python train.py --head_dim=64 --vocab_size=7569 --norm_place="pre" --positions="learned" --bias="none" --extras=["capped logits"] --init_std_up=0.0184 --optimizer="muon_variant" --lr=0.00826 --weight_decay=0.0 --lr_head=0.00516 --schedule="wsd"
Each number is 500 + 25 x the weight over the matrix's rms, rounded and kept within 0 to 999. Layers, rows and columns count from 0. Numbers have three digits each.

# gate: layer 12 MLP gate, 320x128, rms 0.19, rows 182-216, columns 0-127
# up: layer 12 MLP up, 320x128, rms 0.183, rows 182-216, columns 0-127
# down: layer 12 MLP down (transposed), 320x128, rms 0.103, rows 182-216, columns 0-127
gate182:489475518516489526454515530466520477507482434516488496507534519485531502504466502495481543475520488533487535521515491485524506511460530479538517547537475485490520490458485504485516522502467469492526511502536526445472469509558531453532519490523481494474483515500492449513458473494508480509505502498486523492548561519528502504507535489487507529484468498509463456499558477547490501464516
up182:473541492498514505537448518508451475487500524492523482520500501507430473485498465491542499526497535540475518492553502528496488479503504485484491487530561532516454489511495496491466496524488521520473552504522474509515502525494480502438507498489481493538554481488485520501553477505500480508491524531500488472462455507516474491509474493491496482512479542505493500491482528520479494520501
down182:514497494458516469506516476492460528453528520496493495447516531470489479522502491510484501524499511528508481497466478446494493493488505508477517441528502472513525553496462512515505504473558478526497473550491481510490504528502484508493483493502536481544486470503484493476505533511483497524477498509489525476499501541518441486513507527516498559488507542557498518500511501492471465518492
gate183:530499492492466492460470517506497494486481504503496537483538477529490502517503471505473505520477520529520573470501557563545497490473504491538513479548478518514489523481534463486501509492519496482506492494477497514528430536510489487539488499524537550499507513558481459487561491511524426501517436506483451477522501505487464518456534494459506501493477461516464483504491527516427503518518
up183:508514485461509497476489522479484510512577529541540460513474542446516497536547528446510504526451459507479500483489441499472481513528544499468474487463481497496448517441484520496494547513485514495514508524523504496492532514514515489484482510516504448529501509543523540450512495525461495488504469512447501528481496538535464503477498482484461448513452520520484548533508504497487513536555
down183:545474453485472496487546515500517515491430475528517512466536437505501511508480549513485526477517444504512490496476516530463540475528516472522502521501485499488492495484493480530483527505525493535437465521521498487528455541492485466521478426511517541529530533529481459526462522513485513465483499504511476541514522440564507478536509477498459480535535533516501475535477545482470465507541
gate184:498505524485513482544532485515500521504526446519479489516460483462540462514510510522526537517472460507457484500535508512472478499491526489492542510521487516486479471505484515528489476528497518460467523497488487515493513517461518498510513519473457543488525489466501506509530477527519479470512476505449544529569514490502503489480501519508483484479512496501531488454537479472508456502530
up184:510506538467502563500528529534464501502516491524487539522469502477461488507483506468487529504522467491504505457496517453506448509486507442524540484518542510464533504506515474525531517542513451470514493490501512520501540495509475465534508461409524511485494513470509500531484472520490503484502434537518524461493475523510482512510454491534519509527506489484524525490523468497540514500470
down184:490491518487556516500525485486498465468515529510500515462498445501491512514503471499499493475531518509528445495490517531515494535494485510520509460493546552515477522539507528509522465525504509503498483512529460551484479537460496487470488457549488519431481523490505531486442464478498476514491528480495528495490526550500509534521490492498509472509444519445544509518521521517450514471455
gate185:504463447459495487500529500489537460501450530485496458486528495491531503537512511503453527533509516482490490487492480502514504501515496537523497530508509513521482492503517475525482500498545507516516452485522464503449467480538490491518498482544503487476525517521503532472470489522516488484510538538518500532533492488487513459459492499531534533522500482498491476499461523516467500484492
up185:512561471499499436489527513512492440517496496517523499506511519501487514507531503499512527525485515506498495485470463484490542508525505501500506489521488541490487479519499484522499484507537501504539537506501505463496480511506516479475502530512460471501482484523482478505520504552466495510458518508523485550518531478527493486466492523484480524465474458496454460499478517498504548487493
down185:478473509471505530484489519509526484464523511475492496495474467531521505493531489512483525489487506523499499532523549476540475485457500512513475495487504527497453547473473502478522481529523478495511524495534488495495565475524473498500494512494530529517502467519485497497464486459474471523491495500493460537467514511528471501506538514504514490485486555510497510479523536507523466478498
gate186:489545519504493500499514510475456501492516479497504474483490492500535570489493513491485505498522496495435470509481537505494504510466473524512491516474479475506525556507445507489485446486473494561485517473481506526502504515461482480534519509502532518519516509514467515450533544461493521533510510514552490490520500552475508518515536457452477449514510525519550438538517455482483506521518
up186:493534508487477512478529469519536495469536522478499511491490510511500465506485475503509543524545500501485516472509459467465508524509516501504477473472485514504485490476502512542450459491496480487513457479508492514504473489485507464464460541482470526486488508512535482483539472502523477449497469516459568511512508520539467500524539549506545482515470503457558513522519555516517500561491
down186:472531522576507478448524511442515509465519523516523473529516513533508531464519493477492543529529505543537502534490479500523499504512506490517508512516461510486516474490551518475497518516492489472511486524492521491494495448523512520498472453508511514517495518489439478516496520519481521513454495527478491484470460488497497473493456476497507509475478455517445534453480488541487507511502
gate187:522500482512543484481504530505520470489537504506513488508519491503516507492488505543466535484504488498476498539504453520464508515500501485488508578476478533518505477506468456506487511483527514486474456518481493537508486524428511509478495525478503513480509466498498513522500540497542534506494523496487492503483566497506516437485496490496508431511488493540511545481478503484512483470494
up187:473531484497483486494515466451489513510497470541538497482505545545499525488501518504489455440486508499523500458540483498470501527545516493533521489518524522512489480498462480481491483502540480494506533510514504472460569483476463518513529500513517514514476510472536504503518521493508506482536461491519500549500473512508516519489500458505482495492495478552486457535521476484460485487521
down187:476505470511508484473503463498472532508493518528526466501531523498535527499496469505513520525519509517503509514542487473533471561492478487522506495479487486480464514519487428498486486494534511500471505544532510492537535511528502506518501494507499489540544515511509455498484477478538501469492496458500491493486504515510477507502479479460522515497522479490524446501467490479476477512534
gate188:495450489503459489526502524499491497481451496511543494469475489500511511518425439494520517496544503515463502503527510504489478457483518515528545487495484469507445472543531568505553511492530467521475488510520496517549530457466504473480496509569541517516551431458482505521476488530504500477520508499526460483536519515470495502472504500502511477498505480545489468526485519504504532511507
up188:478503527432501498498526495482470507541526493510489512547530524494521451463533576521475491504504479518517531492457489514470513540484505498512543472483542516495531484501491501511478485503489454478503478463518472516487467528528493516551511514496474494552412545513521467501489531479506480550492478435439528511504477475562481502491529579483474508503485533493483465476479467468522464542511
down188:519502488504516528494478516491513471507502510473487561488499509458432532544504493504478518551500485493525495507464498516563479452519472463465474532545479484507488489522509541524513537490457526512506528516490533466443524536508520517437470489516548472477555457483512557536500513484489558458506454488570491506471530501463493460527499478556445508517471491470460502486436539520474475500461
gate189:489513521482520491460501494493527518539455500506474529480512513521481476540525493495558494503470492485568493505463463510462531539459488529494488480478500479470508463549500506507423558464468529488511461517457471546450472533511488515485508488482499492505524521498505515460510502470530541512490513493491538514484468453508497499565517519464495493530546481492517479470473477516538493549535
up189:489552494475540459490532492506514490509486489503493498487516509530474454513542492466511526509459512461505490496471496545463550539490482528467488494505509452468474453532521508516460521517493532502514468537464453526480493517505523543496502488481488501468510469495518509487521500467522497511499516535523517508482485429509502497518501519485508493498559497501498491474489478486507520510544
down189:518469496489502515473507505533522437515493526477521477512459512467528500544494483497460538539460494536501517525460520474466504527518494507499459501501573461503524500501502481526540511497541491473490523498496502463544468545492506482490478466479555525526504485507496481491495504508512514522538473522478510476474457500491528523512498476457518490496508509520512496514520452508523456474473
gate190:470480547525512478511549529498511518497500525484515587507479492507554519505532477543502484552461463483497502517522515551513510471513499535504504554499530485475512479479480470521543455486522509536458501488534521451508501503501494502524501486510505523484478487480452508464502463517496487467488542439461492468454508486511490499474525458496502481497501496495500528492498507462527445503480
up190:536481527520536470491481511511525495521539478498492469505528475502505486484500462530511525475501527500472521509514508483522487486492471496489514501494493505469517552478525501521513539508499516496531505512546470491541476475514443543514505531502488511470523503468538514454539477469483457536499500449497453510504506459517467485502499507448445490490477503468512524520443518488513507494545
down190:456516521508494473497520556512533514496493447450503475470462469543504507524457502525524481465519544481478500497496478485508489539525482512508512491457502462532460496466507535495551450535486479503485499526523466512524506522526484508501506505496492480471457524498494519473521459512486463506511521503562457477495479490565511540507455470519462489489527461466473538562529549470503507486549
gate191:478468495504480537482468508501532483507480518509474510538512482486500468493468498492567457523483464482507555521503503497465489518494468459529513484527488489496506534524462516501502540489525535468533535501498485533529469496526487509466475527522490510482554498499506477516541422529546482484504489493481497488553520508483493529490514491477510481487488513568512453479493525476507496482482
up191:468489498519510494479499516461497478527524477528546525514472469475523476537505497453490487521535478490504508448491528479522491464502491484486509527529536510458503478503563450455513501519521505565456505513496508490520523468474477465490479517491492501482441510493494507473523538490490499489526517475547507486501487525500498505491487496470502537509481498548526559535490502554535476495472
down191:499495494464513507502502516499495511483479468527502480486486553529507529517501529483510546515533515424526536501502522510457492528504493542508474528470503479519508462559439533475508490487502482497498473527473478463522541474551504488506517455509521521485500489470492510504484508525517487522472488505518485487451502504515527522532471474513501544513513492487455543449499529444466497492515
gate192:538502501477464511515501486535511521467494501489504471490483503531505496496518477511441514516518503519547524512525449498467517476489492508472502503497536502472520508487529509537510505492529493507484489509499490498492492482511511502546479520540490504497514490521495497497465516511467559529462491541499511459503537483469494470468487523474476443457490477515493505498489537473542512484535
up192:493498483500498489561575508513497479517511499500508508504481498500552530484480477534474472455469436486452468491480518504522524514518498504486508521499520455529535508509468501500459481530511522475475506536515492466493492570507536536503490475513506528460472554496549482493500507485520473493479479458490499481470500506476504505484504520518514508507504487487503484506561484505490519492471
down192:539476502508512514492476489500466511510501480495529517539473486515520478510437510511464477486505507483461495537518495505505473527508464469528501502583526499491489504537497487535516480457472471486513475522507481532483502535547467486456505507500491515484495484523512519509481500507458492464468506500511507476490485456521549533496461577486525514464484519487503522480514516506553516522494
gate193:507497468455460492542528494528497517484512508476503465489518485530483496517510470495486499505488467499553514459462478514477500461477486491464511479523513480483522479489521467501488492494501523490490494509555511509527467501504511479544515503529544498474470486506487500494547494466478508525516522529551515520507545508493511499499492472485486517468533465516543524491483511551497502480471
up193:489521512517521522507471536508531515465477513478493474496476488490496532471508550521527503443539473511479461505512484486495470492467470554469533496461487519501497508497457527527471487508471520508532473500475500495462556480471534547503564521494469513513535506523536507506502512537524507469469494476474495494515468517497487507501492492542492487521507506506476485480510513451502466505515
down193:496499469484466548543519559546519467476474494508561504501492483499483518464452524506514501525498516489471467440518516532516477518505512496517508498515528525483491498478484489504495482470507537497499506513519524506532493498508527503471503476505528497451521507453509489501532541475471510512495494485496413501516466486519468470496488526515494515490500445495499547529503492513540529510461
gate194:553540525491506511505487495482493469500479494542503480495481496488540528463501523485517503519482556524492465513492512488533485501507510528481480489492478484499475506463539470508486464508529488535504469525454506496553473487475468502547514525459492492521531504506496528485494521513522493475495513493535506513501487480479543496480519463461492521500481488475516478516452451474518520493536
up194:514508511480524501481508494506498455471452481514509467500498494476516496500542492499514519492526580534454468491539487459539486449535522487497479507515511526478474507467533475516496508525521517516509475513500489494481499515492497494551506530483476478484517512515493531525461486482519470485519490506512536480494490506435532473517496479476435508533491535471513509525506501519488500494535
down194:527489504530515502486497487488513465536481465490491519505511539484511540500528512482476487495524476475521479486475491527530494464560512484493525482490500527501459533517504507474474483514451456474457521499479504521525500489505502547490509505510510470506488499528511462462546522522515476502514481512470527496494504506482509524495496499522526455503535473488466468464529506542497532500456
gate195:491492505460500474541510520507434511474503496507455469493471554503528524502503476515473465474485492490511509519531532501518511481496465543477459503504479520487536531524518498460477503508495506452561503454537503512508495515494527491507472518456521515514533456476525490491487492527452523457493468500475504481517497537446510478486527480546486512542511461505485557528529528524541483511541
up195:511519480515549498487519519481545531488488497477481506525468542468550555509447495489502531503536508567528517497480540508499497468536551469511471477507474507471478497492491512509488510507467511522495483495493488469497501512477480515449460536502451518490495552508481468499484537540489492514500518494511494475498483475506517534478499486476499506477506502513526477455476495471485466462497
down195:510517494498487504518528514494505503505507436467497471494478497504527498534504496501516496517529471484469516501483492517510525490502482525518490490475508474487468481492453534539520520479499522518472508469469517472506482484527453528494489497524489478490477492487453485490554502542525524537491534565498515496510479533496437511474483527517462461495512486516551468519480507532552475485523
gate196:522518514512511484505512505447561497498515512494535465455498494487512493568524529483473506536474505518500494518518512460521485487474532455545511488507468475501492485509462499510509482495526535521499449491478499462516540503473496519507518535511492508502467533511464487520469515506518452509513506495530456494528506508498534493518462496505506473462438485478576454514534506486515525513460
up196:427499508498494546491466492537454514474473488503515524542511448485529504465490480496552523478494500466503533499533503492475496541520460520511501525484505521471478519523506521454508468539489469487526519498501524493480517502495577508528489482472488492490573491508446510439491518505514467487519515495471519477477494506519471525507515496502483534525499499518496507513485503486514491516507
down196:493465496473491483474520465502507548462483491512515514495476514454497510515463498510514516510510475507525527517501475496494534550546485483512496453504500515519515518432487494494482521484495473460549504452509505473475512546517487497538508537467506527523468473496476523475481570510506533504492514504487526518505468529515437508504499493500520469528503471522493512500469484511528519466489
gate197:486490474511451510504499496496506510511469501512498481477492510512505473556503468490426507512524494556520487482493482472487484440447483513495487529489498521513489505500550469517505541495486495532495496533541505547500483518484497506517519503538494473511516516511483511502548493506530543517511514477445538478479537516516460447517540495450493506475467532504487505491523522511470473487468
up197:494479490509531477477511486500504489514471457463513496497496530489490481529507483502438540464540475557478515486460454508502496465464501466513467478513563503482509544542521525498490535485500557545468503514496488499496492517487493500515492498483497478537525496491493544532510521525513467513490494524462495491451511504530519500523501499495489499454533471475505522503487510529474459514513
down197:472488515475432500515531514523496523490528549511521541507507492520472537488480474483494516479487465481508515478488500488467548517479482522460486525473471492480431509471554492534493496544502452471556527531486488464469492489511507472481487553499503504490527501480472566469474502497514515504498490523490502501538510538531498536489503522501496489516502530512476481500487512475478451492488
gate198:475535498526508488511465518509497513500490502515476511525480497454483484492455487506496520497507485490484518518500493517517491498508543535489499476460485495480503484555531516481521473511467502511507542528523508504461499489489484489504505522526465446528512510478550476472488485492526494488511477511513527507459518472499503523519503478510493484489475483519534511491518497477538483514530
up198:484520537512525477526522526482474474496491503503550465484467502464484507493533461485484521550526471500527464469485483489534490512466480498530506531503485524486465488474523475508516499460494532531495443487526463475548500492487491485497474519499526479495504487505482541517519457501490530491518492480527494458499501508479470492509566450537532501466498507471505554518488483514509537493522
down198:459542522520519482539489467495483516509480480508521483527510511506518531505570478530527505471542481492544471498485501524508508496524494490495481500467510495522511510505517466494475473468536482528518504506504522515469483519470457508482546510479500526451526496489500501521457486480463487477489498514520484455527548490545482445485437458475480500498507475492509493542482523480518498534541
gate199:517485486528498491481496503515534523477504522518513459455467479530519505506506513476468489510456463492477468553465535470486497537481493509508475521512488475524542492488525520477519523502480497498527516472481512522486534463527525488493475502481496491504485491425499557535487514537511517494501528520494530488527486492540525522467465537524514474462526465470457470513533474559468502489524
up199:507507523518471501498503484485499471509476494501519515475485505456514500524474505505539516531475515510504483526468528515516500516504536491534491529524464512520481509512526512479539464477505495469527495439486515490503506493517551479468518510484466498473481471526477519495452499527496568456536528522493495536459502518473492512520476493500494546477486472526462488468478535479483512505487
down199:483481543473529550526471507498493494536525501482475476509606473508467564489543503498512507456518472497486460507527476498471520495535517510461491479524519489506523470503532475494509483508511518510503442487506495488452488491511450467494472507503518497497523493513484496505503440478476511480502502503512533500500470492519471515514522494497480495478555497539544488487490478507508533524510
gate200:487498492533491463520515455533500515503505507511513526525527482454500499439506489545519539472479509461500481488528500550527502490514471482500506504497516471459485462488484513498468492489508474509475471552503482464480506515502502504507497473524521558528512513499477538462526531526499472481537461510480466483484542528536515477486520490499461526505474487503497535484502485498503529535481
up200:527520474487507458521479454484535477567472481515494513492514523521519509543504518505507490521495503526509472481498522556533516466534507505540509509506466517485501494515490494493485482497512529475459512503529500524475487484517450484481444513503480496496484491494485518490496482522479516480471504486482502427500494492487528538492521503521505535497490481513490534456506540488455495519503
down200:504517520476523511464505471510450520499516516451469479538470500491488511494514523497492491491544498499508513482455455492525465523492510490525522477541483510513512507527549496518517501516492485484522524484459526484505542461502507498500502496477540450524500537526495493506484518489527481481533509468504556535522458516502503487488498513468487500513506467507497485488555483493491499525505
gate201:550539508573496519507496526495525509494531502502491498512501475466478491522491484463479534498495493562498436513473510520496501502486502482563533511470465483508481548506496482492506527497473520519495434519529505473536535493469477497503501446479532492483455497494558525474545483488517546480475496529490460439481510458520536481474473521520532508502491472542514480469474473527470515492476
up201:523508537486478492510481528500480521503480493501521490441448515478479510526484524502529486512495515498494477452504486506457501572517522541426438508508527495524530514490495528509489498515479503498486537507509467564492503503461486447434499529471529530489535497490523514529480449468480497493530476523520480518498484536492503530488506452524521489497511511493506467551504488464531527508485
down201:482458501484507544460502537522484480511501513495467522454471460515467466490515530526488529482409518518471511539549578486479526529470464471515516474498480530509502514508528521494493467454468502500522509517509493533516483506522481533538530512499457487504495469492502523511505467496504515485491496503503469472504539497477503530526544512495522502471494527490521503500475504472486481515505
gate202:511482492523501492509510496516487507478495458537459482457462504527491474490489533544498484518513511499532529531515519526539522493505486521488507500497522535528501486516445531526527475486474495491515504495506530527449474474516517486494523535519481439494520489509494488517487511476452498520471524516546468543425530525438499493479482473504463501516465509528509499480488505550515510489514
up202:525484492482498499470482458485490470502501502505498502482510502540500514510531492452484481505497513517489481511448512527534500505474470506511529510473468487477529552468513416517486492503540498473513493538490473424472517498501481479528501536488518529537488505504495519506497501502472506472509503532494468531511505502513482506485487491515526543494512520466519467543515526488533481483542
down202:520472530451520511503512526518515499467536478448465469493476513484504514469480506503504532525498516449499516484534514506530481496524507517471491524486492508508497497455468483505516510499457483522523491513515531543499536512451533518492499484534488504475500483492520494562468535530515516500478469487536476471518517473560476485456528485476488486500529496519531524491475485475468510553482
gate203:530567495453484455493494477556536471497518503493468454516476506481513494515469493486508514522460523510516458547479484467494510539512518512476527473511504506503519513537481445514473534486408509530467487512491538516500502532503475477518484493504541489527487488484543497513484445468511543467497502499470497527439511509538490468512494476500488535533485533497542487524533491568478507461460
up203:451507470524501486543459537522480509541457491524509525509527483483451485474526488479501519477529483481477549482481508519478483491512494468497486488516528511449508504468525499478543485512546477507520499487468502503480527507507558553522567448492498487461523520536500511515471495504529489555497496474528491478546492471454497491464525513539496476510525516512463510502502515466475512490517
down203:505477492478487488520501479528531518470497506511534524488487485505510508483451498506470555500536480485488477517504496531547522495501498475500494492511511471500529498515476514535527472481440466511493503493494504454499456517479493478468458471470562514504518540531473482469547522494473505438524537530517531506485495500527513526549519511476491515497499506491486508463499515528482488505496
gate204:482511450569509488429490529446503520496491548457494472512493506540490445528481513523482458500502551500487510524463510465501499466496501522493494529490475526497472536511469508489505495493445504507510488483442517478512505497528509510493450494557511499481513463500480521527491508451541536502524526491523462545516535497506496499514496461466518511460537525486460518551494479505510535524522
up204:485510475471532525478518503514541475526487529472484469526488518542533497517464537459511468482496509485499504513500508488487505502508456505499517498485493552487483485477499563487491466536530548487491490519456465492511466464506533482534464505510478535456496479487505498492487502466516532466507459494517494530520537488457485523492462465517485512498542516524468520552509520465524504499517
down204:472543531472509510455552492536514509524453486462520505510464500497456546468542463499474513521491499465474480472517517446509499522488506494470504527522530511520499479503482504477534477508470457473528525460474498513530440516493475486516497518545527482516485460529500454531515496470500498505523491498523472509548520454507491536483519475498524499504500475521503514506489537469504507563520
gate205:516559491508492502522510485478507458538526509455459479510478547517505480507540539523491469515504502519508525515499510491475477506488479456519474518524476483463508487555516485485472492488513540505551474473499480507527457530471527484498433510506490476555494485432492470474507517487549534495480512486529481505536506494529441548501518529532499486488515470510511516452532517500485533474479
up205:475476482505512487497533484547510502464494518491501522509485489507513486496476485515481481514511501544472497507489504504486542508470522484476488510452492534522529505480479487489499502495492493478488510458538521491547483492501516482500539525530544521502486518459500550492515507500484462512525488522508491521464502474450555490439506484498498498473538487475478554455575502508511490530472
down205:513497572511518525476539496494507533443501478511474463456509514475493494532513459497511519515527485518473484508473521521520497484521471518479553478513507531493502504488487529524535519486528507523477502479492491469445498471483490497503479482493527493557455510529491500508507524511478508472475512545504501449510531493527467492487497505514522504474466527515479475467491514528513478452489
gate206:493527519439487462494498520502492525545491534480481462488501506516465531514502515463455497538504485506508488524506447522476491462496525519459511470541499520552468477506530537520494520492506445567495473478467526483498510527494509485488485484526479511497511489490497530550483514539498507446474502533470506527510504484563513470424493485518517504510489524508480516510507507425513499504516
up206:508488465498510521550536517553510516516519523476487507503486519513469505489500462520531544469443470511498536476461513509540470476532510469469496496484501466507526480505539464492509515495498528474461530555522537518482547515511505525516458457502513537460455481489501511444477462461503462531525498484479512512504485521510500465512524490473493539527516510462497470519512489494504495485495
down206:471499493514505484500498529539513499484480526489472476543471494539476512500464487486478511507515467513501424524520480477507489493529483522517497549547498495526500498484468497511533477482533522473476502483488503491556529501463540490459499458473531549490562515511494510524483530499521463461541498541444524449482502482529535468486501472517539506493477486505464517472493529528509521509483
gate207:514513556518474481545514475492445469476473528555511469508490491489491530498470494496471527500519502500494508503484478546507532533505487525531518514472495494496494495549484484525497480489468518521541533472464486505480518491457519496487503483513531465497507532484429505543490489504533464485518471455545499476511516511522470475498529440468504486475499522499527510516505489518521496467496
up207:502503493466511492535515514543516492512502532498436449498508519487503460501502522484511463548548483476536510489494478461496493505515554517497485490443472481485484511444515529503450518471521515500498547459486488508563455498529510468470491510509503491505481501505497517492487470510504529482470501496474548503498480510515474486597467496488514532486485491524572467589522512483489471536481
down207:494505522528472517483497507522499500533478485498561489487480522514514502482500492476502533497516467515526472483485504519535532497500456497456493524557494525508517485514487456523504537521505464464484489520491502481477517463485508517520503441538556495478539533471513481447501513527455502522514526518473511453474505498541547500468510526518501498479476487502460512445505508469504510483476
gate208:482467467520490512490525510475482497505490494471531499461497481536506479500485483498451487533544556498485516505503524508508499514502482492535483476494497478499492509518499530466500495517479522497488532494528488458507495536482476515518478504566506531498517489475505548473521521462499504477563505514483472503482455524511507536521474506498505537517459487490528443470460502489520536508447
up208:504529586489493544467512552529488517509521479466522514455458527486513464516457496494470475521507496493480530515482499507444498515500507521495515474488456532488482547478490513502485483506537473538541524492508510506471482525521479465479451469488514515547484435504536495550517504477477494481530496498474510523464509517516458506486483586493482540480502480503516473517482459508485484522551
down208:455512501508459475475489503498567481460492497524491506544558489536472477538452529533486493527516522481501498493488537527511473496513490496472501550569525516526521466501484504535549445441446497515494486521539487488503524490509461498545479480513472485529516505498453498486466486507482493493511516498526521461471560488514511470476490526513516478458494492460475562505508520481514514495500
gate209:532471500534512576501446497465461503485505457508527536512531534502515486517472449491491459486496499472466503459494528489544503490507498520535499505501513521516461518522491510475502554513507499583494485542533457497482503510509520446507476478489468486500463546518471480505491506499476471513494489481516513500473480523487502520523524556511492512439485490467503488528537498515491515491469
up209:502494519478532542510540530495518531498468501475504535446503511460519508546510505499470523502531533476543486512473493479509509519478464483507484512500505472511493454498494487515527538461488489547471512521513486487488473543556494471465545487478490477495572525540455499434538502475488484502510461496471457528539508517501472491522480534479484573474484496471461456526505494524506481501510
down209:515498453492506476499472496496515514523485516544505454487477506522495492482507496494502473533508526503533489507504451547508433557541511465527467471459513522511495510468466497479496495525537491474501485478503494516497499483510558503524498563506530514491485490550473484550449523520502550508509538486520522465490482514507477490506506468536491476523477524492505464469487485487470510534461
gate210:475484490471508500531511496516527525492527483528479532498478549450505495543569502499485486503538516520469515525472485501479486499481523510492533536546518466474512495467488531491453506489467497493558500506506475526514518476442487461532458540533494504500514469477501511477510494521507489490513482547485541454492492495467503467495505486473503498505482541505456519505492482448559544477502
up210:486539545528503480503493532507495493486492507464501518483508519482489483527508509481499482525494492512531565485489483516510463471502498509527464499485520521535467518481494461479541464505485490451498500497513506484503513489530527524480499468505535488552522521533464496541508516527499497495500493538469519513483477492463552498519494515522503506504485478474479468483516496489409476511496
down210:508509513459511503468477459498472493522527518501517505544498487523497519534510478496495471454460496485498523497505476496482515504479531505491472523496503460463463510467482473504510536512505487513488509533507507539466518524495513496507462516541442524502556495516501487499550507477524479464533477499508505488532504498490466498498515472496451480511509522514493540507453537484546521499536
gate211:453496538510536526509462513549450547486527480514498501503488479496479459439511474521509491478527511480521530514501536517519499505492500494526488493570484509514518516509536448487502495447490488482507487567508478496469503507490527542482522470501524478549507505525472504512514502454492524447480496477449460460489504508483499510532499486487478463496483498479500557499478521492508515484476
up211:507483481497499531533497500481525532502479523478527475535550558532454499496546503542450520503502522517559502493531457537541467462463500497515477472521488519507529502482446498513531488437488481455496507469542499499500498526497477522481486488522514490519508491495480494511489482488541465469502497494464528500470467487487484508535487520469454508509503462513482529489517529457490566507457
down211:438507476519521477486513492492504476491487532515508497490478508539488527533434507495494506518480493512519522487502475497444482556520491495470515506527481530477518501534437552487471482531491501527439521493556493507534479510479514493487521517540484518509491481500495518492500518472511510548536493439497494488493476511518526466481513479494489511457462478518500508512513514495520493497473
gate212:521515492510510502500507458510480487478485496527508503489460502512510497512520510502536485488480505536478505461484507516489480476479483530521495496528483508521505559512524520471527488486477501440560507493486518454479504472505501516515490448503516472481522510493482529483508532516501465440490530567466473530459492495500524521520481503457500554515477491466522478489528491508519517493524
up212:495494537477537500485532520538485500520486506465529505494488466491447466498508528484521507500486482498487498482487478485552500497493469525483507525505479515481566503476527524472521479500496490471506456516482525455476479477513531549512483486528540459505529508528534493484494514529483502459517498522497458529460532467487507505534502443510494540523483478511507467491483495465503503524541
down212:471521482509506474481482468496538503477516504560477488482521519486531528515455489475515491500503503498526525486500513521486489536520459499470518487476510492512459496506483522538464542507507517496428521488493503518521507504488491458510489512520453480524499509530537504511473460526504496540521456527490535453499495510532486491447508516505486511536474466511477509539541530515524529493473
gate213:483467486522518516513484508485482538482548472472506484548520500508517494504506498536487518492558489493468469557488524463481478503522496452515480505508425501482511451474523499475457514505549474501506524492482534430472521498545503466525497540510527442463512533465479514462510495496495533495466482553468532521510480516501480527524521483473486498487493508481539440547502478528519484534559
up213:492454530485533553530473512471476507507492518451515495517479486516522493520526482518529519520524506486494447493472501483484484527496530472477505510473464515492466458491515519486456535479505496502524488520481512484500566491493494503497521562487506477515506529473508519454544496533504493506509449540478547485538527455533489531464489491482521455511499462457539471504497501526537480526504
down213:498526440549540495524481470462492481481476479470548518483500502497571473511561471469514489515493508507534502479488487473502472495534474468475519485520485519482480479467517517489461523539521492509482514522456536480465476496519488534510531506498562476510525491429517510488479496528495528494516481500491542468521465491523515518501496529497466488507507515488486487503515527554501489501533
gate214:557518459478503472528485487519525518498478540482471521496515483529525506518526523509464528498500479526540484543481505485490494499491463508536493528431513511458513502516516512511477496506503502518529471479444509457497459509475538488490495520480449486512474523470500508476536525566503526469467488475492510487511546503492504496493505518473514516490494502491510505467528483502491463501460
up214:505468502508508459536531467511498523459485469534516511489478494506499487512491461464499527447461542490512477517490497495497482471512541460508479486511527523492527513472480478459508481510481496489496480502526535499472507482537491511519480501562540492496492515492498488482491484469476460532566539542519483501502543513465533518484479459500492493499479554506510503539513489502550514493516
down214:500519487495483507488513517505466532491470479521477470489490511527501495425495499505519508492568504511517519527488489499501501478524515514477487514521516511506495533469497501466515554532462526531498532464468504461495459480469537535470499440496506465487493521477505509513497467556503466509514486552499525471491483507467542469508493519496512465462500517493503507521534497521470477492530
gate215:510479496503475519534510483504515501482501546465482500493483472524483505480482508487505499504488493511534542480518528532518496492492523480475514496515514502527473465503507550466549519526498473480495501434498541536504483478465513480512520442515545511502511472478542515496498499488493504501496482508514443530478501491461481455516490515494486547488510483478511527451557534478504511542519
up215:504497491505488483455480492511499513505519456515477496528503495471535502479499513459510548503545523460485498529446471487507536480520481507526507499502489461488540506532474481505446488486469498533470487539490478494485510514525480493521509525472489502497493526485462486563490498509523527486540525451463535499508478536525512551502501528527516480524456515518491516541480450501511518483491
down215:518490510505474486522496511549493496483512521466501494505500522530527511528492503508505491488483513501499477490542481492522507504489520499464520499503496479514488499500547513467527484491508539504504512495546536531519502510477525517489475474503501516507506498500491491449474513473455489489507464491501468511508511506473499517521539474436491489510531500491501509480514527470458496473443
gate216:471534505457475466486494484508536458472464475441480522534470504508493529511474497486544535489500495512440507509503540488490454537510522508536474477495517523544446516530474496478490522520532514489535509476466534514517488520533513491491491506488505535510549506522449489523545478482502519484496514515480470525472521505510531522475500491482475486547516475461474513503520536491502461497487
up216:526503508439522463489526474539546470517532509493497468502496446543522493501495500494513508546515500484492515512531495484531454511517533519447452525507506503462502524494498460522547504496498535524480480499503551514482470473513513466484475519547505537483455506538477487490531514480459505496506460497488448544513521476520479442500508503451509480490514504492544517456489526473501491520488
down216:503540517539482499438464528499488491476496490553470470512522479484466489479490533494502495505507503504525488522487490500528497518543486522510500495521496530486449510503475503489510515484469508538518505505509462480489461483495507527445538460495498514559478497477429555529457504527522523518521460513528479491542513485493466519532507499509502477520539518478468504495523454518526533485485